{"activation": "geglu", "qk_norm": false, "extras": ["capped logits"]}
Each number is 128 + 32 x the weight over its row's rms, rounded and kept within 0 to 255. Layers, rows and columns count from 0. The size above them is the row's rms in percent of the matrix's.

# layer 2 attention value, 128x128, rms 0.111, rows 122-127, columns 0-63
size [104 102 105  97 104 105]
[[161 108 112 154 149 112 138 153  85 113 148 161  68 131 119  95 160 109 127 105 123 123 180 174 149 110 134 151  97 112 109 130 105 148  98  99 172 180 141 105 108  69 153 107  35 138 145 177 162 172  67 130 179 143  95 118 126 177  89 139  94 123  76 161]
 [161 137 107 138  38 114  77 136 161 105  96  97 153 105 111 107  88 166 128  99 128 153  81 132  92 124  92 161 151 166  64 215 131 188  75 154 142 129 144  93 154 163 130 140 149 180 110 164 173 129 127 148 130 142 120 138 120  87 173 173  76 162 140 120]
 [163  97 106  94 181  93 154  67 153  79 127 109 161  96  48  87  89  95 138 178 162 140 110 173 191 131  81 150  79 126 121 121 154  86 133 163 131 173  95 120 115  91 175  92 123  82 141 149 142 146 119 169  72  98 106  97 168 151 125 171 112 133 108  76]
 [107 138 212  97 121 129 115 108 124  98 170 124  88 104 107 148 157 104 127  87 166 164  84  88 143  86 131 187 141  58  82 169 121  91  93 133 120 104  98  92 126 166 123 127 125 168 126 189 182 159  68 100 145 142 116 148 108 146  65 127 119 145 119 121]
 [ 72  93 104 138 154 137 151 117 173 138 111 121 100 100 143 170 102 124 150 112 133 142 112 117 145  78 159 178 106  95 143 161 101 102 112 134 111  47 141 173  98 167 157 121  68 132  65 119 173  99 122  94 154 117 113 151 149  82 153  75 142  78 172 171]
 [173 105 110 150 156  94 101 141 129  94 114 100 188  98 128 144 137  78 130 160 137 103  96 159 137 105 123  42 131 123 150 124 133 154 158 117  95 116 125 162 144 143 193 148 105  63 186 203  67 106 160  79 113 124 110 107  99 156 114 128 109 147 104 143]]
# layer 2 attention output (transposed), 128x128, rms 0.101, rows 122-127, columns 0-63
size [103 104 104  91 107 110]
[[ 90 128 127 145 139 125  77 131 134 135 168 140  57 132 160 110 136  95 156 163 134 128 122 121 151 211  84 166 106 122  78 111 162 106 156 148 215 215 117  72 106 167  94 121 115 117 174 140 162 122 131 184  93  81 142 124  95 103  97 161  94 131 118 112]
 [148 144 177 116 120 119 147 107  79 137  96 131 110  40  47 118  84 139 104 135 102 147 106  97 125 126 174  79 141 161 130  77 161 148 127  72 166 140 140 172 134 188 177 153 149 169 130 152  89 133 103 131 118  99 119 105 168 112  41  65 148 131 128  73]
 [157 140  77  92 126 159 143 111 133  82 116  93 117 140  88 104 107 145 133 185 136 122 108 172 101 126  98 183 101 134 184 123 141 158 116 119 138 148 131  93 128 141 115 101 111  88  59  92  94  71 155 110 133 190 115  87 148 157  86 142 143 175 105  89]
 [148 187 114 152 156 153 196 125 108 124 123  66 106 109 175  93 119 105 116 129 125  84 185 135 131  76 139 113  93 110  72 132 174 123  58  88 144 118  47 142 123 150 147  59 120 123 122 141 165 170 114 141 139 140 165 136 146 122 161 124  65 141 162  73]
 [100 155 130 198 112 128 116  61 137 161 105  87 167 132 197  78 180 146 144 106 104 103 130 125 162 120 192  97  46 124 121 161 102 108 116 180 100  91 184 141 111 149 115 133  83 175 128 176 163 104  68  87 132 106 170 101  55 103 130 121 124 146 155 141]
 [171 115 122 114 103  72 118  96 136  63 162 126 115  86 143 107 146 140 152 128  74 162 117 126 170 114 107 144 239 158 143 137  97 188 188 111 109 145 103 112 165 124  79 148 148 119 146  63  73 120 104 129 107 154  76  48 178 140 107 154 118 108  98 104]]
# layer 2 MLP gate, 320x128, rms 0.146, rows 0-30, columns 0-63
size [106 108 105  97 100  97 103 100  98 102  98 104 104 104 115 110  97 106 113 100  57  99 107 103 116  92 103  94  88  95 107]
[[120 144  92 106 121 164  98  79 192  92 106 124 157 145 147 166 116 103 151  98 146 151 107 165 103 156 113 167 165 159  66 130 157 130 105  75 160 120 144 127 121 157 110  84 151  89 139 170 124 152 107 134 117 134 183  82 146 118 174 109 138 141  63  42]
 [121 176 152 119 135 193  65 151  96  95 138 129 124 111 100 115 119  88 150 111 110 148 130 137 169 104 128  87 124 172 113 163  99  75 111 114  66 127 129 122 105 104 104 103 140 159 151 112 136  73  99 205 117  98  93 148 110  90  99 134 121 154 145 171]
 [ 94 144 189 147 110 150 123 101 166 118 146 112  54 131  85 108 114 156  99 145 100  93  87  80 138 118 151 115 171 147 128 198 138 141 141 121 129 133 123 146 192 127  85  88 151 120 124 122 156 166  95 148  99 141 153 115 101  99 146 188  94 104 147 210]
 [149 168 138 110 118 134 146 108  92 150 151  61  92  78  65  61 108 137 144 134 174 133 145  88  44 135 147  57 132 124 124  42 131 143 155 165  94 164 130  95 142 152 101 132 120 148 100  86 141 144 106  88 192 137 157 188  82 113 141 150 151 175 128 103]
 [109 138 107 104 111 130 168  92 146 141 111 127 122 100 115 165  87 161 193  85  80 181 119 129 162 116  99 105 130 126 120  78 147  82  87 114 163 123  84 144 105  96  63  71 143 120  73  91 104 134 199 137 154 109 143 167 132  85  55 148 151 140 143 134]
 [136 122 147 170 110 153 104  81 147  97 141  77 192 145 120 102  82  60  90 112 116  85  97 152 123 117  86  98  95  95 102 126 120 110 163  78 143 183 144 161 178  79 127  93 168 132 146 196 161 154 177 154 108 141  72  97 116 123 106 147 135 149 164 151]
 [137 104 166 126 132 152  92 166  83 136 121  88 103 135 147 122  97 152 141 128 131 178 112 125 160 122 102 128 162 132 181  94 134 187 138 104  94 120 173 106  87 193 143  85 151  79 106 140 191 155 118 150 129  88  79 107 106 117 123 133 139 139  84 112]
 [ 98 192 159 139 138 122 158 164 103 102 150 152 133  88 166  95 180  93 136  66 161 100  84 122 124 116 146 153 126  94 150  89  97  81  88 129 116 131 126 132  87 159 133  50 172 101  92 108  95 125 161 130 106 187 106 171 104 108 145 108 113 105 107 137]
 [160 140  62 130 124 134  98 160 150 115 132  81 104 169 133  97  96 128 155 147 153 123 127 119 164 159 182 158  60 110 155 145 164 144 190  96 110 137 137 132  94  69 161 175  95 146 106 128 187 165 114 129 135 185 110 142 162  55  88  98  66 107 113 164]
 [177  97 106 124 129 100 180 166 119 113  69 127 208 147 123 127 142  97 156 118 151 159  99 121 140 100 135 124 130 116  94 142  92 173 136  88 104  81 141 178  63 114 138 120 131  99 113 190 185 162 164 124 113 239  99 109 111 160  99  88 112 146 117 191]
 [137  70 152 114 174 126 129 132 113 133  66 138 163 120 183  71 132 125 134  96 133 134 138 112 210 150 123 182  82 115 114 116 125 109 116 110  72 178 147 120 175 140 138  95 119 143  64 109 152  91 125 122 133 138 137 135 104 107 104 118  70 154 105 154]
 [113  77 156 115 102 107 104 104  79 119 141 144 100 201 113 127 159  58  97 137 105 156  85 160  90  93 119 102 130  96 135 135 106 117 191 157 126 108 131 181 130  99 132 167 117 116 172 101 175 128 187 100 147 136 183 131 133 110 157  99 173 137 121 115]
 [119 158 146 110 153 164 146 134  92  82 125 174 125 107 131 127 143 127 121  98 145 175 148 174 139 178  94  94 151  93  85 120 109 109 105 118 179 111  77 119 167 147  74 124 174  69 160  81 105 103 156  98 177 156  56  61  98 141 104 147 136 118 107 117]
 [106 129  88 153 163 142 107  89 102 156 168 174 154 160 144 166 115  71 155 129 107 114 115 139 179 105 106  98 166 190 132 151  98 146 167 137 118 134 112 167 143 185 134 159 124 169 111 158 118 101  91 136  82 103 120 180  66 162  67 192  82  88 147 164]
 [ 82 154 107 119 140 164 111 122  96 141 124 153 142 126 139 103 141 136  82 118 196  73  84 144 100 101  95  69 123  94 199 124 158 109 210 124 141 106 155  65 103 141  96 107 137  88 110  99 106 163 108 193 129 175 135 117 129 180 172 152 161  94 131 128]
 [118 120 129 117 139 142 125 144  57 189 160 119 112  89  71 111 168 165  86  90 140 154 119 145  94 146  55  88 133 118 150 123 115 121 105  84 130 201 140 212  83 205 144 150 200 153 152 123 147 111 111  87 114 104  93  96  92 113 112  89  73 158 103 115]
 [136 148 143 103 131 189 155 145 114 107  80 167  72 178 117 129  90 108 122  82 120  97  98 121 151 122  91 134 185 171 108 138  88 123 118 181 167 114 137 120 126  91  91 120 143  95 115  78  96 103 166 142 165 123 122 101  78 148 105 130 177 128 191 108]
 [ 92  91  79  63 144 139 104 132 118 146 111  96 137 157 170 121 151 174 119 141 149  95  98  92 134 112  89 131 136 129 199 133 100 107 129 128 165 148 144 131 149 111 118  93 116 134 106 146 120 153 120 201 138  98 131 166 133 134 180 130 116  51 103  92]
 [147  79  86 127  98  81 128 178 143 210 147 155 101  75 141 132 110 145 128  54 136 147 111 151 145 127 186 118 130 182 185 110 124 112 148 125 142 125 172 116  47  85 151 182 166 100 137 126 131 173 160 100 124 110 178 138 179  95  66 139 128 149 136 148]
 [ 70 118 150 153 109 144  99 143  88 141 170  95 165 123  75 143 141 155 100  79  82 180  70 129 116 143  90  85 144 137 129 130 123 112 156 133  96 157 190 120 116  94 210  92 143 196  78 141 105 168 117 153 139 127 155 124  86  98 107 121 120  97 106 151]
 [142 160 150 100 169 129 136 164 129 143 104 132  81 140 150 171  90 134 138 194 143  93  99  91  90 111  97 104 128 146 140 154 163 149 121 128 110 150 104 114 163 145 103 135  67 130 140 166 148 108  99 143 100 149 121 147 141 171 190  76  16 106  98 128]
 [ 85 158 121 119 120  46 125  84 144 124 123 175  90 109 160 104 129 129 159 133 138 136 121 181 161 157 113  95  83  77 112 140 142 149  93 152 202 149  95 133 154 103 100 133 113 106  82 114 111 111 102  58  74 128 119 146 100 109 158 149  71 107 113 113]
 [157 106 120 104 164 177 146 170 106 171 132  92 113 226 183 144 147 203 121 143 169  91 104 137  69  44 129 132 164 124 121 111 120  90 126 146 122 165 118 179 104  98  96  88 104  39  98 158  84 139 172 130 156  75 179 146 140 124  84 114 111 126 107 121]
 [116 147  92  79 169 169 123 113 182  90 106  75 123 168 209 126 167 114 104 138 102 171 116  67 119 211 151 114 114 110  82 158 114 146 107 198 145 145 140 125 161  90 112 146 133 112 133 144 136  97 119 151 127  79 139 107 118 122 255 129 140 150 163 157]
 [184 111 117 146 158 150  80 197  68 190 147 131 167  96 139 109 128 141 164  77  93 141  91 130 173 123 125 169 203 166 135 154  99 125 112 130 139  83 118 196 119 136 116 172 143 140 148 110  87  73  44 146 101 126 116  88 107 134 140 127 155 152 103 144]
 [100 123 131 152 121 124 113  93  72 161 136 170 110 120 182  84  74 140 127  85 110  67 139 135 139 148 133 146 110 165  72  53 139 122 132 105 117 114 207 198 115  88 142  73 148 174 139 124  93 146  83 132 125  81 195 110 170 138 134 138 151 130  93 144]
 [ 99 122 108 100 100 143  94 116 106 118 175 175 195  86 118  97 129 110 156 120  97 111 154 133 214 114 134 142 115 137  96 199 122 189 126  97  88 139 141 156 153 175 107 137 160 172  87 119  78 132 133  77 124  66 120  93 143 153 166 145 131 125 138 181]
 [ 73  85  68 157 129 127 166 167 123  93  99 145 116 153 190 122 114 196 152 107 164 154 219  78 106 136  97 152  72 104  91 162 166 152  67 122  84  87  99 145 110 124 171 153 118 113 140 105  87 138 137 110 140 154 156 120 119 138 151 126  87  77 123 174]
 [184  79 104 110  80 155 102 165  95 172 159 137 154  99 134 168 147 123 165 162 108 151 141 159 138 121 116  59 147 135 121 139 142 170 101 138 125  68 115 149 180 144 129 103 144  49 107  95 246 106 184  92 133  68 133 135 159 117 160  71 113 100 143 147]
 [130 139 161 116 118 112 108  90  86 164 108 198 157 148 128 139 101  79 119 101 126 106  50 177 149 154 129 102 105 101 141 177 140 130 133  57 181 106 135 151 135  96 188 173 116 105 146 115  59  85 122 104 192 126 148 138 105 121 193  85 124 135 133 112]
 [150 122  74 131 121 103 183 162 135  95 126 201 141 156 139 142  77 140 143 121 102 135 119 128 147 181 129 118 161 114 159  81  65 100 119  81 146  88 151  83 107 138 106  91 134 118 131 118 160 128 114 158 128 136 113 154 107 120 114 181  75 116  99 121]]
# layer 2 MLP up, 320x128, rms 0.14, rows 0-30, columns 0-63
size [104 103  98  98 100 105  98  95 106  96 100  99 105 111 108 116  92 103 108 102  64 100 103  99 114  91 109  82  95  95 101]
[[134 154 160 130 153  62 154 120 125 126 132 131 112 120 153  95 131 119 114 112 109  42 130 151  93 151 135 133 159 109 194 117 111 117 160 152  43 186  59 102 164 129 160 178 202  98 124 137 140  39 102  91 147 133 142  66 127 118 114 130 153 128 151 144]
 [ 99 111  98 130 208 111  88 142  92  99 175 153 104 154 166 114 119 127 112 129  77 136  62 144 141 124  79 116 134 109 112 139 130 136 161 135 121 175 123  94 140 133 118 188 120 164  86 148  89 168 140 115  99 102 132 167 199 170 163 138 134 164 149 193]
 [ 83 133 118 148 197 160  98  97  75 130 171 132 153 103  96 121 126  68 146 107 149 180 130 136 147  64 105  98 134 128 101 132 110 144 120 144 161 134 149 121 114 165  30  90 194 124 145 161  75  75 158 155 128 173  83 138  97 150  73 171 102  91 161 163]
 [130 122 131  78 117 101 166 153  95 138 122  48 119 200 125 166 105  98 197  94  94 130 138 108 105 136 112 101 128 122  72 112 180 129  94 159 157 193 137 157 117 160 101 142  89 161  89 172 181 187 138  88 176 139 141 169 155  91 141 234 134 146 129 100]
 [144 122 200 158 104  97 101 179  68 107 155  50 152 135 128  61 182 136 120 175 157 175 152  82 149 104 124 151 145 127  95 140 119 152 129  94 122 121 108 131 101 168 173 118 114 101 115 104  37 127 153 132 146 137 163 105 150  86 123 159 142 128 146  97]
 [171 151 182 100 166 116 106  95 175  85 102 134 109 110 133  94 141 104 140 104 209 158  82 130 102  85 147 140  59  88 150 144 144 213  63  83 134 130 106 129 162  75 107  71 159 166 137 154  94  99 122 115 114 134 125 121 130 152 133 172 118 115  88  99]
 [180 156 148 148 118 114  95 131 120 134 181  59 144 126 138 183  69 100  92 170 162  97 101 102 128 107 154 150 118  84 178  99 117 109 116  78  76 122 119  63 189 123 185  90 126 111  73 118 146 142 157 153 121 175  66 192 140 166 111 163  91 165 143 151]
 [125 147 187 139 129 122 141  65  59 111 154 177 162 133 137 149 215 125 147 101 101 103 145 147 181 144 111 136 107 131 107 118 111 133 126  99 122 183  92 159 182 129  71  71  90 143  78 162  93 122 155  86  80 125 163 157 164 134 107 161 113  85 174 152]
 [ 80 103  91 146 119 136 155 180 151  85 160 140 133 134 152  98 122  95 126 114 197 130 168 150 101 125 159 126  90 166 149 109 155 139 119 166 151 213 170 138 156 105 109 134 204  87 147 102 144 146 123  69 114 121 111  97  81 129 155  68 132 156 156 130]
 [163 122 142 152 141 141 155  94 144 114  71  83 190 168 167 117 127 210 182 130 173 138  82 105 138  77 135 135 118  74 136 118 128 139  94 166 110 108  97 185  79 138 109 104 113 104 177 171 154 126 160 161 167 188 123 129 106  83  95  86 170 125  96 109]
 [105  78  96 145  51 169 145 134 134 103 156 168 189 112 119 183  74 114 115 148 108  81 153 136 120 125  74  97  98  89 113 209 157 119  62 100 162  94 103 157 111 117  98 109 121 132 124 189 123 125 157  92 125 134 155 101 135 164 123 112 151  99 166  92]
 [173 151  62 145  92 116 113 187 157 129 133 112 103 101 138 151 118 142 108 182 181  68 119 121 146 147 154 141 136  72 119  96 115 127 119 150 189 117  98 147 189 165  93 146 142 115 155 133 166 145 137 127  89 161  68 113 141 146 180 158 127  62 145 131]
 [113 149 134 147 117 116 113 164  99 149 108  47 138 178 150 139 130 144 148 128 137 139 114 153  59 164 132  75  78 114  97  94  81 134 108 170 107 169 151 116 102 146 166 126 135 141 125 157 158 145 190 111 148 129 117 158 194 135 136 110 100 149 100 105]
 [182 139 149 180  91 131 156 130 107  94 160 164  99 138 157 126  86 168 121 128  73 144 175 129 130 138 170 132 129 117  99 128 147 136  68 147 131 125 220  96  58 109 145 140 108 165  49 117  91 170 192 138 169 178 119 102 205 170 105 110 101 167  72 118]
 [123 149 130 150  92 194 144 164 155 183 134 212 129 151  81 144 125 165  96 120  94 141 120 121  93 154 105 107 115 103 159 124 103 125 111 139 142 161 136 111  96 163 156 140 156  81 138 126 107  98 105  95 113 187 156  94  88 136  99 123  80 113 110 125]
 [129 138 109 125 139 162  90 109 102 181 162 133 149 108  82 100 161 104 134  71 135 133  93  62 101 120 168  66 126 174 173 167 143 141 177 148  89  76 147 153 127 150 154 173 193 156 107 134 120 130  52 170 117  85 149 130  99 151 158 111 148 148 133  85]
 [147  87  66 171 117 141  64 127 115 151 189 107 129 154 111 116 106 117  30 164 136 175 138 109 157 119 150 158 159  94 152 109 139 160 158 169 161 130 131  94  92 139 122 102  81 136 111 120 131 157  71 107 148 136 107 127  95 116  98 104 124 106 136 139]
 [116 200 133 168 138 149 117 162 106 154 176 130 175 100  98  98 116 105  89  98  96 150 124 163 126 170 157 110 165 119  90  83  74  84 116 148  83  69 182 140 133 131 117  95 121 106 145 133 121 110  90  69 109 145 137 145 137 108 171 126 105 151 171 117]
 [143 138 144 123 118 166 143 143 172 164 125 113 129 115 105 168 147 168 137 118 156 136 138 164  95 183 151 178 104 190 171 109 110 115  98  92 118 122 110  58 112 136 109 155 143 118 113 107 144 130 112 153 143  86  95 103 121 183 121 165 137 130  97 186]
 [145 134 121  74 123 125 104 200 154 202  83 132 175 103  86 151 132 124 206  69 136 130 117 118  80 215 142 118 119 130 149 118 132 109 124 133 144 141 179  91 113  85 185 120 143 210  74  90 126 107 162 159 176 151 162 120 116 145  69  65 131 148 115  66]
 [175 135  87 130  94 110 110 155 146 115 112 137 124 114 124 121 198 191 149 120 161 116 161 124 150 132 145 109 113 127 116 116 152 176 126  98  94 121 124  99 157 150  90 119  70 100 204 132  70 203 118  85 135 151 215  83  84 119 151 121 105 124 138  94]
 [109 162 130 122 123 105 105 149  89 170 105 158 130 121 164  54 158  88 160 160 186 158 100 151 146  85 107 107 109 114  79  99 119 150 178 104 149 121 118  85 124 126 140 158 109 143 120 139 104 115 129  95 129  87 122 238 123  37 137 158  89 146 135 117]
 [186 169  90 150 128 221 110 169 135 135 120 101 123 154 126 114 152 120 114  64 106 101 150 139 102 105 146 135 146  88  82  86 170 134 142 151 137 175 119 131 181  98  67  76  61 101 104 162 141  42 153 159 172 108 156  96 142 114 133  95  81 106 139 116]
 [136 135  70 187  76 108 145  43 121 159 162 153 120 155 178 145 148 148 140 131 188 160 100 152 116  99 139 140  63 117 121 112 131  97 154 119 122 124 112  93 122 144 149  83 179 117 172 110 112 113 152  97 148 129 137  78  97 123 152 117 111 101 153 164]
 [ 79 119 127 120 121 126 111 129 203 164 144 149  97 155 101  74 177 115 120 183 148 165 137 133 125  95 127 123 131 116 208 121 111 116 139  74 146 154 127 169 131 182  93 120 114 109  86 149  78  54 173 122 205 111 150 155 128 108  97 173 141 150 124  80]
 [187 139 106 136  57 127 129 122 154 105 134 108  82 166 140 149  68 179  82 150 175 132 130 163  90 148 117 113  84 139  90 201 112  93 116 117 170 162 148  72 141 174 129 169 125  57 120 141 121 126 138 120 108 120  83 166 119 116 155 151  93 124 140 109]
 [111 123  55 158 132 168 122 129 109 160 144 140 158  53 110 104 111  95 133  74 113  59 151 154 111 140 113  68 148 143 155  96 133 232 136 142 104 165 136 147 143 160 132 128 174 163 154 144  95 127 135 148 129 108 114 196  95 150 129 123 149 127  74 203]
 [209 187 133  82  97 120  58 149 132 152 168 120 125 155  99 153 160  98  75 119 127  62 158 125 147 188 111  53 203 132 126  60 103 132 171 135 123  89 134 123 175  96 159 137 142 144  97 144 154 146 114 153 112 128  65 114 150 141 179 164 158 141 121 151]
 [114  87  98 140 116 171 118 100 109 138 104 119 204 101 138 144 136 157 166 154 105 114 168 114 106 115 132 135 105  88 120  92 132 178 129 169  93  99 102 137  79 144 154  79 134  63 113 161 170 115 182 137 137  50 128 117 150 122 157 108 129 162 136 149]
 [ 95 112 190 127 149  97  88 109 118 113  93 117 120 127 176 140 132 127 167 131 157 131 165 177 157  99 164 204 144  98 158 168 145  91 165 167 102 157 110 116 150 150 147 117  75 108 133 116 105 120  88 130 125 108 157  80 140 102  94 143 121 144 128 163]
 [ 89 197 136 172 121  94 146 193 101 137  97 137 162 114 130 115 138 125 126  70 122 105 125 154 111 143 168 221 133 123 137 109  92 141 160 100 114 193 114  87 165 121 154 121 140 110 101 153 128  88  86 120 137 128 153 155 136 141 182 133 125 112 149  68]]
# layer 2 MLP down (transposed), 320x128, rms 0.0532, rows 0-30, columns 0-63
size [ 99 100 100  97 100  99 102 101 100 103  95  97 102 104 103 101  96 108 109 103  66  99 114  92 108  95 107  99  93  87 103]
[[124 167 100  64 102 134 123 137 168 128 101 100  90 132 103 177  94  96 176 134 186 147 164 159 108  84  98 150 122 141 110 166 147  81 115 123 224 126 108 156 119 165 162  78 155 125 103 106 128 151 104 158 106 114 158 185 137 144 137 118  60 155 117 159]
 [179 197  92 124  77 112 153 124 100 204  30 120 182 120  87 111 153 125 174 190 104 113 155 127 121 117 181 143  90  69 137 163 118 147 132  69 104  95 156 130 138 171 139  78 138 134 115 111 162  97 121 138 149 146 137 152 134  93 144 128 107 121 128  78]
 [134 133 108 169  91 117 136 141 158 141 128 100  76 131 137 108 118 186  92 174  97 113  96 121 127 172 110 141 141 120 110 182 139 147 102  99 131 181 116 190 165 113 101 120 110  66 125 110 172 128  98 170 112  90 142 151  96  97 167  92 101 114 118 176]
 [113 128 124 172 125 164 140 108 146 130 129 162 121 106 105  60  96 155 108 121 156  85 128 128 144 133 182 113 136  92 116 149  84 175 157 100 111  93 123 112 129 125 229 152  95 148 138 100 125 151 115 104 182 126 122 121  49 106 154  73 129 123 112 163]
 [132  94 155 116 102  67 138  77 101 178 146 139 128 164 161 183 148  84  91  69 153 156 184 120 121 104 136 126 166 113 152 141 121 149 138 118 145 128 111 133 226 149 207 155 140 101 169 145 165 182 137 100 102 152 168 143 120 151  99  55  94 106 138 121]
 [108 151 154 147 141  87 112 152 165  79 139 107 130 132 143  85 146  94 135  88 118 117 127  99 125 141 194 161 123  83 137 133 107  75 135 125 137 118 102 120 178  84 205 179 128  99 109  86 148 170  63 140 183 103  95 139 171 136 100 106 114 149 122 109]
 [110 181  86  60 124 114 128 143 110 131 121 162 166 133 146 170 105 153  86 122 140 134 113 109  39 123  81 177 156 114  76 132 101 209 178 111 156 123 152 164  80  83  87 107 119 172 101 130 166 126 142  78  91 160 125 105 105 130 156 109 119  72  75  77]
 [133  96  62 119 170 104  84 149 155 144 141 122  74  95 126 124  90 117  93 145 133 114 150  94 118 154 108 106 131 137 166 164  98  78 106  87 113  87 192 110 109 105 172  77 136 116 113 163 191 130 173 135 156 209 102 137 165 116 132 116 164 113 156 141]
 [164  98 150 105 105 141 162  85 161 161  76 144 106 137  77 145 120 195 123 167  96 114 105 130 173 152 126 100 166  93  80 115  91 101 130 170 107  52 101  99 135 202  53 108  96 170 125 139 143 113 148 148 143 107 132 168 172 106 111 203 140 109 151 120]
 [116  95 133 122 158 168 116 172 127 129 114  73 109 109 113 136  84 160 109 154 144 165 105  69 119 219 108 171 138 147 178 102 191 120 101 195 183 133 120 142 131 121  98  84 113 104 102 131 165 107 107 152 106 125  89 136 130 121 118 148 101 136 105  75]
 [ 85 159 135 150 156  74 146 128 149 202 128 126 112  96  93  94 143 128 135 133 139  81  86  88 161 159 178 117  96 103 157 137 125 153 108 154 124 130 113 111 132 144 194 119 113  96  75 207 159  94 132 119 157 142  93 110 132  90 133  39 158 156 113  66]
 [115 110 157  75 172 116  83 126 124 145 115 144 114 167 130  81 120  88 110 114 117 123 115  38 122  72  57 127 103 146 137 166 140 153 105  96 136  85 199 148 154 150 165 134 112 108 121 157 113 146 102 106 143 105 141 177  98 138 145 145 159 122  97 134]
 [142 160 107 125 125 106 101 106  71 108 146 108 166 117 102 187  90 179 194 130 122  95  75  88 106 149 192 136  92 125 109 129 148 132  70  97 148 145 137 126 108 105 143 145  80 158 167 103 124 145 132  96 134 140 181 192 168 133 118  94 100 126 146 153]
 [ 57 150 153  79 154  70  91 138 168 135 120  98 152 154 140 144 156 140 127 108  65 205 134 123  72  95 144 129 188 165 146 146 133 145 146 181  88 151 110  93  96 116 138 148 147 112 143 111  90 175 189  48 108 189 130 103 135 159  96 102 132  73 145  83]
 [ 88 126 164 147 138  87 141 137 131 120  81 141 133 106 133 120 161  93 150 126 119 102  58 157 157 106  92  69 163 147 124 160 188 152 224  77 101 144 139 110 132 129 180 101 131 114 108 154 126 133 133 149 114  49 143 125 168 120  89 145 110 141 146  91]
 [186 135  73 127 121 116  96 100 166  66 107 109  75 144 128 121 123 128  66 190 129 119 134 137 130 150  99 150 121 103 154 115 107 120 118  81 145 169 107 138 134 100 131  55  87 107  81 143 136 153 178 157  98 128 106 180 170 101  96 125 140 135 168 187]
 [133  97 158 133 160 120 156  88 148 149 126 132 152 143 158 139 148 122 161 180 141  99 137 142 153  95 160 152 142 177 139 130 177 114  88 149 126  84 122 119 156 179 203 128 176  97  60 201  82 156 157 134 118 144 120 151 104  97  91  70 146 187  94 106]
 [108 191  78  72 117 140 129 151  85 146 141 160  87 109  86  80 134 132 135 152 124 116 155  93 141 135 122 171 137  98  96 111 145 138 150 100 145 156 122 129 143 143 113 127  87 165 118  83 114 102 132 115 126 151 169 119 124 138 119 122 124 185 205 130]
 [178 104 166 173 128  84  95  95  90 158 189 143 173 127 151 156 113 126 185 140 140 147 121 179 111 178 177  85  88 160 149  97 105 156 164 155 114 120 144  84  77 101 166 130  85 137 152 138 121  98 143 152 102  86 123 162 164  99  67 100 106 148 118 105]
 [ 78 112 132 129 143 125 113  99 129 140  89 146  45 111 107  82 124 136  92 136 144 111 185 174 150 148  97 170 129 133 172 144 141 159 146 155 123 139  99 137 173  62 108  81 109 171 129 131 136 189  91 142  98 155 143 119 181 117 153 164 126 161 119 157]
 [129 152 105 141 134 173 131  89 101 128 159  88 134 146 108 122 140 135 142  63  96 177 150 130 136 139  75 134 172  65 162 139 124 142  68 148 110 145 179 103 161 103 103  35 124 158 115 101  92 143 133 139 139  75  95 112  91 134 143 149 166 168 167 120]
 [156 156 132 100 169 165 126 132 182 149 109 103 163 181  56 122  82 104  79  68 107  67 148 126 109 158 125  98 148 156 141 194 115 109 172 169 112 140 127 167 142 146  76 136 136 108 106 128 140 173 169 143  93 143 128  54 144 169 110  91 146 149 101 141]
 [ 56 104 141 128 156 126 109 179 123 102 186 166 130 126 188 124  98 133 130 118  85 159 132  96  79 164  80 129 104 108 144 117 130 111 115 110 143 128  83 136  95 162 138  94 174 117 139 106  80 180 162  92 178 126 194 167  76 125 104 143 117 124 158 195]
 [124  96 169 106 153 140 152 154 105  83 134 147  69 130 155  91  53 143 109 163 113  95 121 151  78 119 165 108 174 117 123 109  85 145 127  84 192 118 142 143 121  54 119 186 149 111  67 141 163 167  83 120  95 164 121 115 160 100 124 154  89 136  64  61]
 [108 133 114 138  84 121 124 191 118 127 157 145  97 198 131 121  61 160  99 170 150 140 133 102 160 144 107 132 101 137 122 171 120 132 101 151  93 141 153 116 108 218 120  92 112 159 110 160  91 193 134 150 125 135 202 123 122 133 136  80 200  66 186 180]
 [131 124  86 101 146 147 158  77  96 117 108 133 169 145 152  91  91 170 153 120 154 103 145 106 100 150 157  68 132 187 107 140 120  71 191 103 190 138 165  70 131 107 135 146 118 131 185  97 106 105  87 209 189 133 104 192 167 134 134  71 119 193 122 122]
 [156 145 221 170 129 111  96  71 107  93 116 152  77 143 123 127 154 102 143 166  82 110 126 179 109  57 153 183 103 116 124 154 124  94 121  71 135  87 130 105 132  65 170 150  89 137  91 179 118  96  95  99  84 112 141 116 173 138 134 172  52 147 168 150]
 [129  78  40 146 175 148 169 152  89  84  81 117 108 105 199 121 122 213 147 160 100 128 192  50  86 103  96 158 117 147  55 159 145 112  74 111 151 146 139 147 116 144  91 109 164  75 139 125 124 137 136  88 112 173 148 121 111 142 124 118  85 111 192 155]
 [109 202 107 127 139 134 149 169 170  80  99 136 105 169 138 160 120  99  87 122 181 138 110 144 104 145 146 109 151 123 115  90 145  75 123 120 137 159 122 129 101  77  81 149 118 181 130  39 130 116  74 113 151 174 183 114 116 145  92 110 113 132 139 116]
 [ 76 163 120 130 102 137  99 169 150 136 126 129 132 168 146 143  82 137  84 148 165 119 110 159  86 180 100 113  95 150  80 105 127 119 109  96 178 128 122 137  93 133 128 101 214 127 178  77 121 121 143 122 132  97  59 159 127 110 149  65 133 107 140 124]
 [188  93 144 126 109 100 165 119 123 102 168 122 130 144 158  87 113 165 161 148 157  76 133 188 135 138 129  92  80 122 118 126 156  93 124 110 104  63 137 133  96 113  82 101 160 170  97  90  92  98 111 140 153  99 163 127 125 135  81 168  79 141 148 107]]